From a checkpoint of a small transformer trained on Wikipedia: vocabulary 797.
Each number is 128 + 32 x the weight over its row's rms, rounded and kept within 0 to 255. Layers, rows and columns count from 0. The size above them is the row's rms in percent of the matrix's.

# layer 18 MLP gate, 320x128, rms 0.0732, rows 51-104, columns 0-127
size [106  95 113  88 102 101  98  91 101  98  94 100  98  99  91 108  96 103  88 101 105 106 101 100  99  95 102  95 107 109  91  97  97 104  97 100  95  96 102 100 105 100 109  93  93  94 101 106  85  99  95 102 102 104]
[[111 133 138  91  52 110 159 183 112 144 122 168 158 105  95 102  79  84  93 163 126 163  97 123  90 115  70 183 123  90 128 156 140 129 161 127 149 127 127 163 107 174 137 156 148 154  86 135 180 148 112 111  57  99 147 100 155 110 137 157  92 145  42 174 134 122  94  34 151 137 106 110 134  97  93 131  97  80 125 132 162 140 123 131 178 140 180 112  84  63 107 200 136 120 110 100 133 165 124 129 150  91 161  74 131 179  86 133 126 116 119 169  87 137 140 132  82 127  92  82 139 105  97 162 129 151 138 108]
 [127 102 175 152 111 157 169 105 164  85 160 101 122 154 146 142 172 151 145 151 108 163 133 169 160 114 130 151  87 182 181 102 171 172 147 167 121 194 135 167 125  96 110 132 196 172  87 112 120 123 100 109  62 137 147 150 109 149 132 137 139  98  69 127  81 142 161 102 119 169 141  88 141 127  88 154 105 147  75 174 112 156 147 108 103 110 100 193 119  86 129 112 189 123 113 125 129 158 131  79  64  71  62 107 105 145 119 169 138 117 129 117 143 196  86 168 102 122 177 167 166 121  98 130 104 112 171  82]
 [ 85 171 138  73 125 113 110 149 127 139 101 112 137 190 112 124  88 137 169 156  77  88  85 146 156 162  63  78 157 111 142  78 151 153 131 148 162  68 151 147  89 121 182  97 123 128 110 108 170 168 122 174 149 151 139 120 110 143 155 122 110 132 130 120 140 167 158 145 123  83 118 132 124 143 167  94 148 125 135 115  44 174 170  94 134 190 139 160  89 107 157  95  98 134 144 107 170 188 120  82 154  67 150 141 176 127 129 163 156  91  67  86 113 142 106 125 153 215 116 121 149 171  58 108 121 156 110 138]
 [111 149 131 128  78 161 120 110 109 124 228 177 113 103 140 126 160 158 102 147  86 141 123 133 150  68 118  90  88 120 132 112  91 124 133 148 129  89  80 135 143 112 140 155 169  96 110 114 124 125 101 119 164 190 139 147  58 101 119 137 101 105 194 136 107 134 115 118  84 117 114 203 102 152 145  77 174 170 133  93 110 113 106  87 131 129 117 109 104 148 138 136  60 120 202 188 164 183 121 183 160  96 123 144 118 211  71 101 135 127 126 118 170 159 120 131 123 150 144  51 101 149 126 170 129  90 109 152]
 [143 143 126  98  97 129  73 139 143 148  97 139 169 122 102 137 131 113 219 139 137 151 150 139  88  96 110 130 128 168  76 107 128  80 136 147 124 132  50 129 127  85 173 143 148 136 114 185 160 161 115 142  91 116 158  91 150 119 137 140 151 153 104 118 114 102 120 109  88  91  93 106 135 145 118 166 114 167 126  91 125 130 140  93 119 127 100 104  96 125  84 200 120  61  90 127 124 155  85  87 149  84  91 138 146 170 143 110 212 176  91 164 116 106 129  40 137  78 131 180  85 131 164 116 139 170 219 126]
 [158 144 122 162 136 111 139 121 122 210 134 181 109 106  61  98 173 135 125 128 173 141 116 141 129 109 180 159 142 112 130 165 110 131 132 130 157  60  99 127 140 141  91 100 117 166 160 160 172 141 100 150 100 101 151 125 154 125  66  96 117  75  76 101 132 180 161  78 134 139 197 142 145  64 105  53 108 151 108 164 184 159 174 100  75 154 187 107 148 115 133 166 106 136 137  57 122  74 108  78 213 104 153 121 104 138 124 156 131 168  95 118 149 145 123  97 114 149 153 117 147 141 146 134 161 161 140 141]
 [172 202 111 125 115 138  52 107 142 102 133 118 119  89 134 172 115 127 105 137 155 181 150 143 180 121  99 125 185 114 127  79 141 179  95 152 150 129 134  94  76 153 104 110 196 174 123 143 146 103 148 153  82 118 170 168 104 136  99 164  80 115 137  93 134 120 147 105 144 125 173  94 142 186 139  80 127 174 107 177  98 113  86 134 113 149 196  61 120  72 112 174 125 105 117 151 181 136 136 109 127  86  98 115 140  56  91 136 101 180 140 109 124 120 150 147 154 154  95 108 137 138  92 154 117 122 140 220]
 [115 117  85 167 157 162 139 125 106 149 112  60 163 161 121  93 100 120 114 126 136 104  90 155  86 117 113 127 136 135 109 109  81 131  97  62 161 127 122 108 136 125  76 204 158 108 205 173 149 139 137 104  98 148 125 147  87 135 122  71 104 118 144 152 190 136 207 199 122 158 116 138  93 103 132 105 127 105  61 145 148 112 167  92  86 141 128 122 132 160 161 132  89 127 136 168  99  84 208 138 117 126  88 119 128 181 140  81 121 146  92 154  55 116 145 114 172 154 116 126 121 115 149 206 150  93 162 156]
 [104  76  93 108  73 130 114 120 113 135  98 111 133 144 162 143 107 199 130 113  98 119  78 131 113 114 111 111 125 103 118  63 101 181 101 132 139 200 116 102 165 141 109 121 171 131 134 140 143 151 104 117 150  92 128 141 112 127  79 141 107 145 187  78 127 124 148 133 163 139 120 159  57 100 151 141 130 153 181 207 115 147 119 132 200 164  97 129 157 123 145  54  87 115  96 153 125 130 113 131 192 148 169 112  89 153 142  67 128 130 115 103 153 141  82 145 134  61 133 102 112 205 143 151 184  43 153 108]
 [152 117 153 224 125 100 155 151 162 107 147 126  79 112  74 141  71 134 105 158 120 110 101 140 107 106 128 144 121 135 118 110  99  76 149 127 111 109 130  73  85 128 140 137 153 130 147 127 176 121 204 137 155 106 119  97 138 108 149 140 213 129 134 112 141 153 164 104  87 134 100 138  92 120  93 151 143  75 123 153 122 104 141 118  99 102 171 112 124 164 166 111 160 201 130 154  88  80 201  85 133 157  89  90 105 133  82 159 103 103 200  82 168  67 121 126 177 179  98 140 130 139  78  62 133 124 130  97]
 [119  69 184 116  80 122 134 203  99 118 101 139 139 119 119 128 175 116  78 185  89 116 160  83 207 149  92 145 135  99 158  97 138 154 142 133 178  90 168 153 100 171 152 147 167  89 105  69 142 102 194 143  84 143  78 163 115 197 105  84 123 175  87 117  92  87 164  93  67 156 129  84 148 128 180 106 137 128 128 149 126  84 119 126 156 148 111 129 148 116 141 131 109 110 122 182 130  60 109 122 153 129 185  76 129 139 129 119 135 117 161 152 151 118 177 114 104  97 102 117  91 187 124 113 151 120  97 126]
 [134 149 139 140 142 102 114 103 103 152 177  73 141 100 186 111 169  99 104 133 149 143 162 166 106 155  82 152  98 103 144 150 100  98 123 110 165  96  76 114  95  72 137 171 165 178  96 156  99 148 116  95 115 133 178 157 178  50  80 129 167 130 196 151 128 149 170 120 125 175 111 108 170  98 103 140 141 167  97 171 101  99 172 106 158 196 156 146  52  90 125 142 128 156 132 121  81 144 144  99 121 111 160  84 157 128  85 117 160  91 143 104 127 121  96  90  96  93 145 120  46 112 183 112 159 141 101 135]
 [ 56 129 141 135 163 100 140 110 125 127  74 141 141 169 178 161 130 144 123 138 157 172 101 127 125 138 105  94 150 189 125 100  68 159 105  95 147 122 103 130 127  66 108 139 111 117 138 131 145 108 117 117 176  66 176 115 154 132 123  83  68 140 163 105 110 129 178 143 152 140 111  79 131  87 179 131  70 107 122 185 109 165  82 143 118 110 121 163 124 139 178  99 118 156 121  89  96 146  89  80 190 143  95 148 112 107 127  59 128 183 144 104 155 145  99  84  75  64  98 153 123 175 127 124 224 116 149 128]
 [112 144 119  74 200 129  91 111 145 115 123 201 131 165 207  97 143  76  95 129 151  92  97 141  98 137 102  91 126 154 154 137 169 153 105 141 189 158 144 139  80 129 108 141 138 109  71 129 138 116 112 183 120 124 133 145  95  91 153 150 119  96 111 143 130 124 138 157 140 122 100 194 129 119 130 116 110 185 144  91 124 114 149 124 140 138 155 162 182 138 121 121 137  61 134  87  74 205  47  95 116  64 163 174 137  98 155 161 122 141 145 117 189  78  91 156 112 196  99 104 125 107 102 109 159 154 153 163]
 [161 135 131  80  99 124 141  56 134  79 220 113 156 100  88 125 100 117  99 172  54 195 144  96 136 113 117 117  85  62 134  87 148 169 136 123 117 107  99 182 129 160 139 132 125 100 130 198 146 131 148  93 128 111 139 158 157 107 160 102 146 165 155 167 139 171 154 123  81 129 155  76 130 144 123 161  83 103 174 172 150 175 126 150 149 150  69 115 117 102 155 110 120  96 131 129 135 142 126  98 119 103 125 112 112 113 155 138 104 161 138 164  75 104 147 173  85 103  71 187 129 141 112 176 192  93 188 142]
 [146 170 144 122  80 165 237 136 123 105  75 157 135 186 194 191 139 157 145 166 120 156 137 122 174 147 158  87  82 156 107 101  95  99 132 102 106 105 167 168 162 140 117  99 133 152 230 137 118 170 152 127 165 118  86 141  98  78 140  68  70 108 141 130 100 130 114  77  89 135 181 116 155 114 147 132 106 139  96 131 125  84 149  89 153 156 129  72 105  97 139 146 146 142 156 101  97 152 163 159 131 158 192 116 172 116 137 118 125  95 189 148 150 156 158 142 127 157 151 100 108 125 151 169 130 116 114 110]
 [164 111 112  91 143  63 140  46 113  97 156 115 111 109 149 164 149 124 129 134 129  97 167 154 155 137  55 109  94 130 172 112 132  97 120 152 123  98 125 147 166 131 184 151 172 118 129 111  90 143 135 170 116  80  84 158 140 144 103 125 173 141  55 132 123 146  85 183 116 100 116 142  69 127  68 132 121 138 135  98  95 121  95 176 166 105 112  95 146 128 120  43 135  14 124  95 126 137 144 123 147 176 111 131 182 151 135  88 133 125 166 173 155  77 107 203 132 154 167 100 117 108 143 141 155 143 131 113]
 [116  70 144 144  89 131 146 104  84 156 136 108  82  99 140  75 189 166 121 146 199 117 113 173 146  41 150  95 153 112 171 169 137 153 102 137 130  82 125 155 170 200 107 126 146 157 151 136  52 135  87 186 140 153 100 117 131 124 107  63 146  56 139 100 104 157 184 120 115 123 128 164  91  91 123  97 135 145 165  95 144 104 156 124 113 184 134  99 135 105  55  88  64 143 144 113 108 149 139 151 152 117 135 106 139 100 107 181 106 108 123 138 108 139 132 139 112 133 123 111  81 153 165 179 100 105  86 173]
 [108 134 194 148  84 104 144 101 177 106 144  91 106 134 152 112 163 160 113 135 113 135 151 145 167 126 111 122  85 168 151 124 202 116 123 162 122 155  90 147  90 182 177 160  86 131 136 141 143  88 185 117 146 166 150 136 164 102 116 109 149 198 160 161 205 147  77  79  62 154 110 157 148  96 183 154 124  74 127 188  91 150 150 148 111  98 152 116 151 145  97 155 145 173 144 114 138  79 159 140 147 142 117 100 127  57 110 192 112  61 143 117 138 179 150 102 132 112 124  73 119 153 167 136 169 138 124 151]
 [180 130 136 130  80 138 221 130 150 145 113 165 172 105  98 117  90 129 152  85 139 150 118 100 102 108 106 197 121 150  98 131 123 117 180 131 180  90  78 127 156 137  69 145 154 132 163 116 161 127  52  92 146 148 157 109 108 144  85 128  59 165 136 156 118 113 124 111 159 119  92  92  58  99  71 135 158 104 158 115 130 152 120 130  66 174 201 158 110 141 111 118 112 152  87 140 144 133 175 132 151 168 152 125 120 162 193 161 161 136 132 141  78  79  91 135 121 164  59 137 137 100 150 110 178 147 148 126]
 [143  86  73 128 169 139 118 137 133 127  60  88  75 146 101  94 120 197 167 105 103 149 172 120 148  90  94 131 157  87 126  97 124 113  65 137 136  94 188  84 100 146 157 147  93 119  73 101 141 127 132 146 117  33  90  93  41 149 153 129  66  97 132 129 144 126 119 113  97 110 153 120 119 186  90 140  92 125 158 108 135 138 135 116 110 183 174 118 114  98 111 154 135 135 148 117 113 100 108 168  58 110 139  55 118 168 134 117 161  76 136 184 136  81 127 144 164 116 176 142 161 125 152 110  98 134 163 140]
 [130  91 110 133 103 103 119 101  81 173 137  96 150 161 112 174 144 153 142 128  97 129 144  82  73 159 168  87  92 158 129 124 144  73  99 112 135  94  97  99  96 196 146 132 150  72 128 160 151 112 134 151 109 159 120 146 174 121  92 161 194 100 146 148 157 135 100  99  86 166 159 133 128 114  87 137 137 109 170  81 174 164 190 133 107  96 134 155 176 145 144 161 162 160 126 172 126 118 152 130  68  58  25 102 126  95  99 109 168 162 163 148 148 120 129  92  95 119 129 145 114  64 109 130 175 152  64 138]
 [174 174 150 146 140 151 126 160  86 139 132 128 126 137 145 162 154 117 106 134  89  50 135 167 149 194 122 162  79 165 165 145 123  86 136 124 114 114 109 141 139  81  90 187 122  84 134 150 107 139  88 158 100  96 124 135 153  96 109 204  95 148  71 137 117  93 129 132  93 140 129  98  75 125 108 151 115 154 101 128 204 131 133 156 153 111 107 147  87 170  84 159 151 118 157 158  75 122 117 132 168 115 137  54 135 111 173 117  66 150 191 119 165  77 108 192 135 223 113 118  86 116 137 112 133 154 155 136]
 [134  82 147 136  90 105 149 144 139 187 140 141 192 145  74 157 157  71 112 152  80 116 203 131  60 132 166 155  73 139 123 130 174  81 161 166 195 202 106 177 146 152 162 100 114  77  75 140 145 148 164 102 151 125 140 127  98 118 143 134 115 130  96 131  61 129 138 169 155 158 138 124 141 139 171 112 134 123 146 126 155 131 167 166  97 107 135 124 128 113 121 108 134 127 114  46 103 112 171 185 127  75  46 110 122  95 125 124 148 186 149 182 147 127 144 120 139 150 135  95 119 171 107  87  94 168 120 132]
 [ 87 113 125  84 148  83 121 143 117 138 124 106 160  93 122 177 153 138 148 113 186 243 139 136 195 141 156 169 128 113 144 126 138 116 154 116 151 174  94 113  95 114 168 124 135  88 168  94 183  66 118 142 135 146 119 135 145 129 142 143 124 100  73 139 111 109 174  99 142 116  96 145 108  89 132 134 114 186 102 169  91 122 165 163 156 167 166 131 124 180 118 141 184  81 123  52 121 132 113  74 127  72 101 135 113  55 136  93 130 108 148 153 154 156  97 137 197 100 112 116 182 144  73  98 102 121 109 170]
 [112 158 137 130 104  80  99 148 116 121 108 150 202 165 155 124 153 178  97  93 110 117 136  91 199 130 131 161 147 183 135 107 147 132  84 106 160 186 110  99 164 172 140 183 117 189  66 157 118 122 130 124 127 115  77 138 111 109 111 126 118  84  87 160 135  89 168 157 129 139 103 132 128 187 158 204  89 161 102 163 121 151 136 155 152 161 119  96 174 143 155 120  96  89  88  64  96 168  94 102 185 126  89 146 116 162 171  79 153 125 101 168 138  86 155 144 132 160  96 135 197 101 117 105 174 131  83 119]
 [154 137 122 117 102 111 126 104  65 145 153 133 153 104 162 122 115 118 168  84 182 147 132 139 110 131  34 144 147 115 112 107  97  94 148 165 113 180 124 112 152 139 115  84 161 157 151 125 172  83 124 114 178 129 150 126  87 171  71  67  83 136 138 121  89 162 125  66 185 124 112 146  99 126  80  55 152 136 137  66 110 164 155  77 146 117 191 119 119 155 134 108 108 176  93 156  58 117  88  97  84 148 135 140 142 120 161 167 141 198 142  96 189 136 160 104  91 149 108 104 112  97  77 136 128 154 108 126]
 [131 143 132 137 151 166 106  96 117 154 144  80 113 152 130 157 123 113 157 146 179 147 169 110 208 165 156 110  82 107 134 100 147 154  64  60 164 119 146 118 164  87 176 141 161 153 148 186 179 141 181 108 150 144 128  90 169 159 107 175  89  75 181 150 156 153 106 120 117 121 183 129 137  95 167  92 108 141  54  95 201 143 123 149 110 157 112 156 132 156 132 152 116  92 114  95 112 136 122 109  93 137  82  72 104 101 100 109  98 132 138 199 141 151 181  42 123  94 131 133 181 141 125 132 145 124 134 105]
 [ 82 199 130 144  77 130  77 137  93 111 113 103 153 143 134 176 149 142 168  82 180  97 117  75 108  46 154 136 178 151 123 165 160 102 154 128 129 143 161 144 119 155 163  63 148 103 129 129 134 169 119 123 119  67 125  57  45  62 145 154 117 110 145  95 149 131 146 106  68 115 122 173 122 104 117 123  91 124 150 167  76 125 158 133 118 129 146  85 168  80 129 111  43  89 101 144  62 138  91 117 114  83 140 137 128 109 127 126 134 143  94  92 144  61 129 118 117 118 133 166  96 118 147 109 157 164 106 119]
 [124 124  49 112 139 128 141 134 144 145 153 124 134 130 159 122 138 150 142 116 120  76  62  97  94 114 157 184 135 164 132  86 151 146 166 126 109 162 127 139 173 154 186 144 179 108 134 102 107  84 163 142 150 141 152  86 110 112 152 189 129 104 167  93 112  80 115 116 124 116 146 147  74 152 102 196 132 123 132  88 130 112 127 154 127 172  99 149 147 131 101  97 149 193 139  61  94 126 126  74 192 116  49 115 159 121 140 193 182 163 146 113  89 117  46 163 152  57 153 107 134 117 132 110 142 167 175 129]
 [138 100  42  95 170 156  90 134 178 113  87 126 160 127 115 181 111 119 228 153 104 108 170 154 156 171 135 123  57  99 146 114 129  96 118 126 123 131 170  95 128 124 127 111  92 178  47 154 130 158 119 128 112 164 158 100  40 152  73 175  88 135 119  91 114 130 101 110 144 191 153 124 112 102 123 132 176 171  85 162 106 147 169 138  91 135 118 125 138 139 120 110  68  89 135 161 136 104  92  81 124  90 149 113 117  95 124  96 151 135 113  99 115 120 126 114  94 130 163  77 165 145 100 119 187 137  93  89]
 [155 130 192 169  70 176 116  93 144 133 149 143 132 105 140  81 155 154 153 180  87 111  85 156 118 139  47 118  99 109 126 147  99 122 141 110 153 119 113 110 120 158 106 125 126 129  85 167 172 139  73 132 176 148 130 159 137 120 142 129  74 102 161 151 190 139  98  93 117  97 151 146 188 160 125 102 148 146 127 170 160 169 141 107 160  72 143 146 158 101 145 118 128 156 157  96 100 128 161 164  88 129 121  78 145 130 199 147 133 168 142 185  93 149 104 129  48 115 143  48 164 129  82 134 157  68  81  83]
 [169  98  93 177 130 112  97 173  87  69 166 113 162 139 145 153 143 134 126 161 110 136 139 145 149  39 129 108 113 188  82 101 115 133 111 119 144 130 101 123 144 107 112 104 117  95 102 132 147 122 116 160 123 152  90 151 151 159 170 153 124 141 108 175 100 163 130 124  98  78 130 139 141  63 113  93  65 101  85  94  94 117 155  70  69 130 165 139 160 190 180 133 165 158 176 116  99  62  93  66 136 100 147 163 137 135 158 198 133 155 122 171 137 147 193 102 141 167 117 115 135 115 198  76 145 117 119 107]
 [147  80 184 121  97 172 139  81 108  75 137 137  99 130 145 129  95 172 110  79 108 126 157  66 209 162 162 132  95 137 144 134  87  87 218 120 160 142 104 106 137  89 165 154 155 151 156 103 163 127 146 132 147  90 120 135  75 140 117 121 161 119 177 155 139 132 106 105 131 143 146  77 153 135 107 138  77 136 106  76 146 183 164 132 165 155 179  74 155 122 143  99 157 184 136 163 183 136 128 146 119 151 125 120 100  81 123 126 104 164 149 151 135 103  95 160 114 137 140 160 135 130 125 202 215 104 120 199]
 [105 160 114 180 137 103 142 113  86 157 182 155 141 149 152  82 173 128 162 137 140 111 159 145 114 134 175  98 103 164 146 103 146 105 133 178 144 166 117 154  94 173 136 161 109  16 173 129 169  62 147 130 169  58 131 134 111 152 173 145 145 125 163 137 183 108 122 154 122 139 114  92 110 159 145 137 151 161 114 143 147  93  81 129  92 140  94 121 118 173 103  87 126  89 135 151 131  94 110 129 166 147 132  94  66 141 133 158 129 174 133 103 155 126  82 114  60 176 117 127 166 151  63 132 214 114 168 168]
 [127 145 137  66 120 110  75 101  91 124 143 117 162 116 138 101 122 149 165 128 103  89 136 123 126 131 124  84  73 155 184 129 134 101 122 158 152  95 146 104 114  96 105 115 127  96 166 217 134  97 135 169  95 119 143  98 161 178 118 108  97 148 160 190 165 117 135 129 132 119  95  71 106  89  97 181 137 114 135 134 178 167 146 133  88  99  99 166 100 225 150 144 148 111 107 180 105 142  92 167 120 158 109 117  91  84 122 155 110 185 151 162 144 100  66 149  88 163  62 105 150 145 152 216 109 164 122 116]
 [105 109 144 137  79 134 148  55 170 152 178 128 158 152  44  84 106 128 128 174 103 146 125  91 135 144 129 130 115 120 153 129 121 126 145 192 164 127 107 133 100 140 131 164 171 118 160 156 126  76  20 106 102 101 158 142 138 125 106 101 122  81  84 149 158 108  53  68  94  91 124 161 106 150 142 174 119 120  96 124 115 137 146 139 101 148  86 168 157  95 148 101 113 146 120 133 139 156 144 151  75 162 121  99  88 106 171 134 172 107 181 170 168 110  89 160 120  92  79 178 156 163  84 137 131  69  89 128]
 [109 109 162 133 122  96 128 110 110 114 155 130 114 100 139 140 202 177  97  82  80 100 130 115 143 176  68 158 115 122  93 104  97 110 176 191 106  85 140 190 118 129 173 127 141 158 156 117 123 169 128 115 166 147  82 118 158 150 110 119 177 137  95 123 174 209 144 138 140  85 131 133 127  62  58 121 149 179 119  95 189 129 120 162 118  97 129 135 182 170 160 145 195 118 200 116 163 112  96 166  80 122 169  92 122 146 157 139 116 169 140 141 139 146 132 194 103 144 123  80 161 148 111 140  93 112 159  93]
 [149  79 156 118 113 139 104 114 121 153  88  49 119 148 127 137 121 156 100 155 137 130 155  93 110  91 182  89  79 102 151 177 123 125 192 124 150  44  60 108 145 160  87 118 143 141 135 145 136 151 118 156  73 169 117 112 118  81 142 150 159 178 105  55 160 112 128 154  88 133 149 122 169  86 151 114 136  89 128 128  93 133  93 116 128 149  76 140 128 102 137 138 153 122 145  89 119  92 150  74 124 203 137 124 120 167 171  92  94  87  50 188 156 167  68 106 105 106 140 144 183 149 146  86 134 119 120 154]
 [149 182 102  82  84 138 113  79 129  99 120 104 137 106 153 127  99 152  83 179 132 166  93 108 172 131  84  88 113  69 149 166 183 193 151 148 126 133 141 137 106 163 145 211 124 139  83 129 158 117 162 150 126 108 160 105  94 113 125 131 139 167 161 120 137 122 121 161 118 110 137 140  81 181  52  75 129 100 112 154 153  62 111 107 106  90  67 166 116  53 180 109 164 110 197 112 102 198 110 124 164 115 130 162 127  70 104 104 102 140 138  88 177 127 123 162 128 132 129 135 145 130 177 143 145 116 102 122]
 [103 115  55 156 140 121 120  58 186 173 123 141 143 158  97 134 150 170 149 166 105 124  77  97  46 130 142 110 135 185 105 170 137  92 129 121 160 181 126 183 188 169 153 105 128 179 122 151 134 141 109 106  78 150 173 165  86 116 130 179 143 123 116 147 159 112 165 146 152 136 175 106 134  92  96 160 144  95 128 144 115 141 131 110 138  98 109 140 109 145 169 120  91 149 148 149 107 107 135 170  57 149 180 136 128 140 118 131 107 200 175 151 159 151 100 165 132 115 137 114 175  84 115  93 137 141  20 140]
 [ 71 188 110 125 147 104 124  95 112 174 182  72 208 155 136 132 132 194 112 171 156 106  98 121 108 106  95 145  96 177 102  78 134 166 125 101 124 126 156 156 147 158 137 121  80  77 155 141 123 136 133 103 182 104  65 175 159 167 120 114 100 117  92 161 132 158 112 120 149  66 124  98 114 124 133 140 127  94  86 161 118 152 145 137 160 101 167 155  99 149 102 152  81 172  82 128 138 149 122 159 121 121 157 187 130 176 148 118 115  93 128 131 104 129 158  83 179 179 140 134 171 108 151 183 190 122 217 105]
 [101 121 160 134 151 177 147 137  96 164 130 137 115  86 129 118 116 171  75 123 108 120  79 126 129 128 105 103 127  50 102  86 132  73 159 120 150  96 146 103 162 169 105 125 179 183 148  87  88 147 148  90 141 111 144 115  87 100 113 113 182 116 173  95 125 145  98 101 124 185  77 223  85 131  93 127  87 125 119 133 136 173 153  85 103 124 184 132 169 107 194 117 172 116  72 109 151 140  79  83  61  85 185 130 126 134  84 188 153 122 111 115 141 169 112 124 128 124 172 121 101  93  86 134 138 134 119 158]
 [106 121 133 132 130 111 113  77 139 122 137 120 165 139 175 146 138 123 127 146 137 104  99  89 108 190  65 152  82 117 111 145 115  76 187  78 129  96 104 115 116 147 128 129 112 152 123  78 160 120 116 134 106  49 115 192 175 177 192 200 115 148  97 145 113 114 180 133 120 117 100 118 102  61 124 125 107 133  52 145 148 198 148 178 102 122 120 134  97 176 110 168  93  82 145 106 131 144 173  95 174 142 191 122 118 101 103 113 117  98 127  79 181 143 173  90  78 139 138  78 145 117  82 157 119 101 103 140]
 [126  90  55 142 114 139 124  68  73 127  76 134 111 138 121 106 138 101 104 174 126 196 186 120 134 126 144 102 117 112  92 108  99 146 127 115 107 104  98 121  82 131 125 126  94 147 157 119 154 111 180 187 165 105 138 118 116 154 140 120 134  98  82  62 127  78 172 129 143  49 113 147 104 200 160 129 167  64 163  90 194 162 155 146 109 175 120 207 170  86 148 105 143 144 121 135 130 136  68 150 108  95 158 100 135 114 128 112 106 133 123 146 110 200 133 147 165 156 161 132  80 137 117  65 160 123 105 115]
 [190 153 160  61 129 108 192 106 121 132 161 140 136  82 156  88 152 130 117 102 140 117 164 101 122  92 102 177 129 116 138 119 176 171 168 116 137 157  92  76 159 103 195 120 129 132 163  77 165 110 173  98 135 107  87 192  99 198  88 140  95 121 134 155 159 118 158 111 100 184  94 116  93 134 182 166  60  86  74 130 115 117  79 151 113 163 163 103 148 126 116  91 107 111 118 135 129 162  64 114 138  88 134 108  96 106 123  89 111 141  87 135 128 146 104  84 125 123 125 154 144 110  79  92 175 166 170 181]
 [170 125 182 116  95 128 149 160 134 101 163 179 159 178  95 143 149 115  93 162 121  83  98  90 138  82 113  74 142  83 109 103 134 100  79  78 191 126 152 151  91 127 161 186 112 112 109 144 114 157 139 108 123 103 129 185 128 117 168 117 135  91  80 106 123 159  71 150 130 103  95 118  68  65 141 100 140  81  95 100 154 166 206 185 157 183  70 135 119 140  99 149 142 141 114 111 176 119 158  43 111 127 135 118 183  45 134 126 125 139 129 155  95 105 149 168  88 144 125 128 128 142 131 129 144 114 148 134]
 [139 228 115 142  88 103 108 100 153 134 142 138 132 166  97 119  72 142  84 138 149 109 119 158 187 121 106  97 114 126 134 140 116 181 148 107 132 140 129 112  73 153  57 132 140 183 157 178 118 171 178 188 137  86 113 158 149  61 140 132 118  86 187  88 120 110 154 132 123  83 114 149 123 131 118 176 113 121  79 128 171 170 122  94 140 136  66 184 130 171 157 108 126 162 140 139  94 124 190  76 100 111 183 130  62 152 141 128 166  85 154 107 147 143  46 134 135 121 127 103  95 159 108 129 132 144 126 165]
 [ 93 146 129 122 142 192 114  83 151 176 151 107 171 153 170 144 174 133 122 144 176 174  91 123 108 136 125 119  90 176 123  72  74  91 119  93 164 107 154  93 153 102  96  77  66  72 102  92 110 138 174  74 172 118 118 197 112 138 127 141 103 108 114 119 102  92 172 122 193 104 200 109 116 188 148 140 158 116 142 153 107 117 101 133 157 175 120 122 113 139 123 157  71 119 160 130  93 174  91 100 149 114 111 198 143 134  73 112 157 117 135 104 150 129 121 127  77 105 134  80 109 137 117 130 162 112 208 140]
 [148 116 105 149 132 138 157 174 141 142 122 181 101 120 124 127 119 122 155 116 107 120 118  59 199 109 130  52 128 161 108  96 143  54  80  99 128 138 148 161 138  77 110 185 134 199 116  92  98 150  83 142 178 115 198 148 155 126 106 133 112 127 129  53 118 133 118 117 101 114 150 164 115 123 103 114 118 112 144 106  85  87 162 128  98 197 157 125 109 116 141 151 133  95 172 146 156 136 149 117  84 122 109 144  92  95  78 163 123 134 159 138 186 142 207 135 112  99  52 132 115 140 104 132 167 210  80 118]
 [140 148 105  81 170  82 121 126 156  76 101 171 177  94 147 127 140 112  86 146 197 137  88 120 120  80  67 122 107 177 117 110 139  90 144 136 140  73  95 143 154  96 111 123 123 146 118 113 140 143 111 138  73 166 189  94 106  92  89 149 123 126  60 128 145  84 123 130  88 149 187  87 170  44 137 102  97 103 100 161 132 110  86 113 182  88  64 115  99  99  70  89 145 189  74 115 116 148 136  87 147 126 134 118  99 117 185  96 115 116 137  73 130 160 102 135 172 115  97 127 113 159 137 111 168 119 160 147]
 [ 81 141  90  85 149 127 143 162 104 111 136 124 147 148 161 150  94 131 137 136 100 143 154 146 117  87  97 128  90 130  79 127 173 133 144 138 110  99 105 116  90 119 112 174 144 102 160  79 161 104 115 137  97 135 124 124 107 105 177 205 118 183 107 150 161 105 177  93  94 121 153  79  83  87 145 133 179 112 153  75  83 101 101 158  74 108 159 131 190 107  84 141 157 168 167 136 168 102 149 109 118  75 104  89 109 130  92 134 115 175 127  89  88  79 174 120 170 229 160  66 142  79 126 165 132 131 124 171]
 [150 111 182  95 133  91 113 161 150 146 141  86 105  84 132  91 152 152 142 167 133  87 120 169  88 120 143 130 104 187 119 159 129  69  65 109 145 111 151 145 101 154 143 150 147 131 120 121 163 148 112 151 161 183 115  93 184 117 201 177  73  56 130 133 120  56  69 153  76 117 145 147 137 130 115 116 122 150 146 102 149 148  73 155  59 158 141 106 104  91  90 109 119 140  59 176 140 141 110 150 188 151 102  94 155 166  49 130 132 106  82 104 160 116 134 124 141 174 143 174  91 123 146 149 140 158 120 113]
 [120 153 178 141 145 133 131 161 101 149 106 135 142 152 123 161 147 108 134 120 143 140 185 137  81 149 146  46  82 108 156 130 116  91  82 120 117 103 148 139  93 114 132 153 120  42 114 175 104 168 161 119 143  93 116 153 142 117 132 118  95 136 107  76 137 102 202 133 123  63 191 118 114 147 143 119  47 148 146 118 137  93 110 137 148  64 122  89 105 151  98 114 145 174  98  88  86 113  54 173 122 126  91 127 189 157 198 142 167 142  89 110 153 131  96 164 151 154  64 150 143  88  89 167 123 144 123  79]]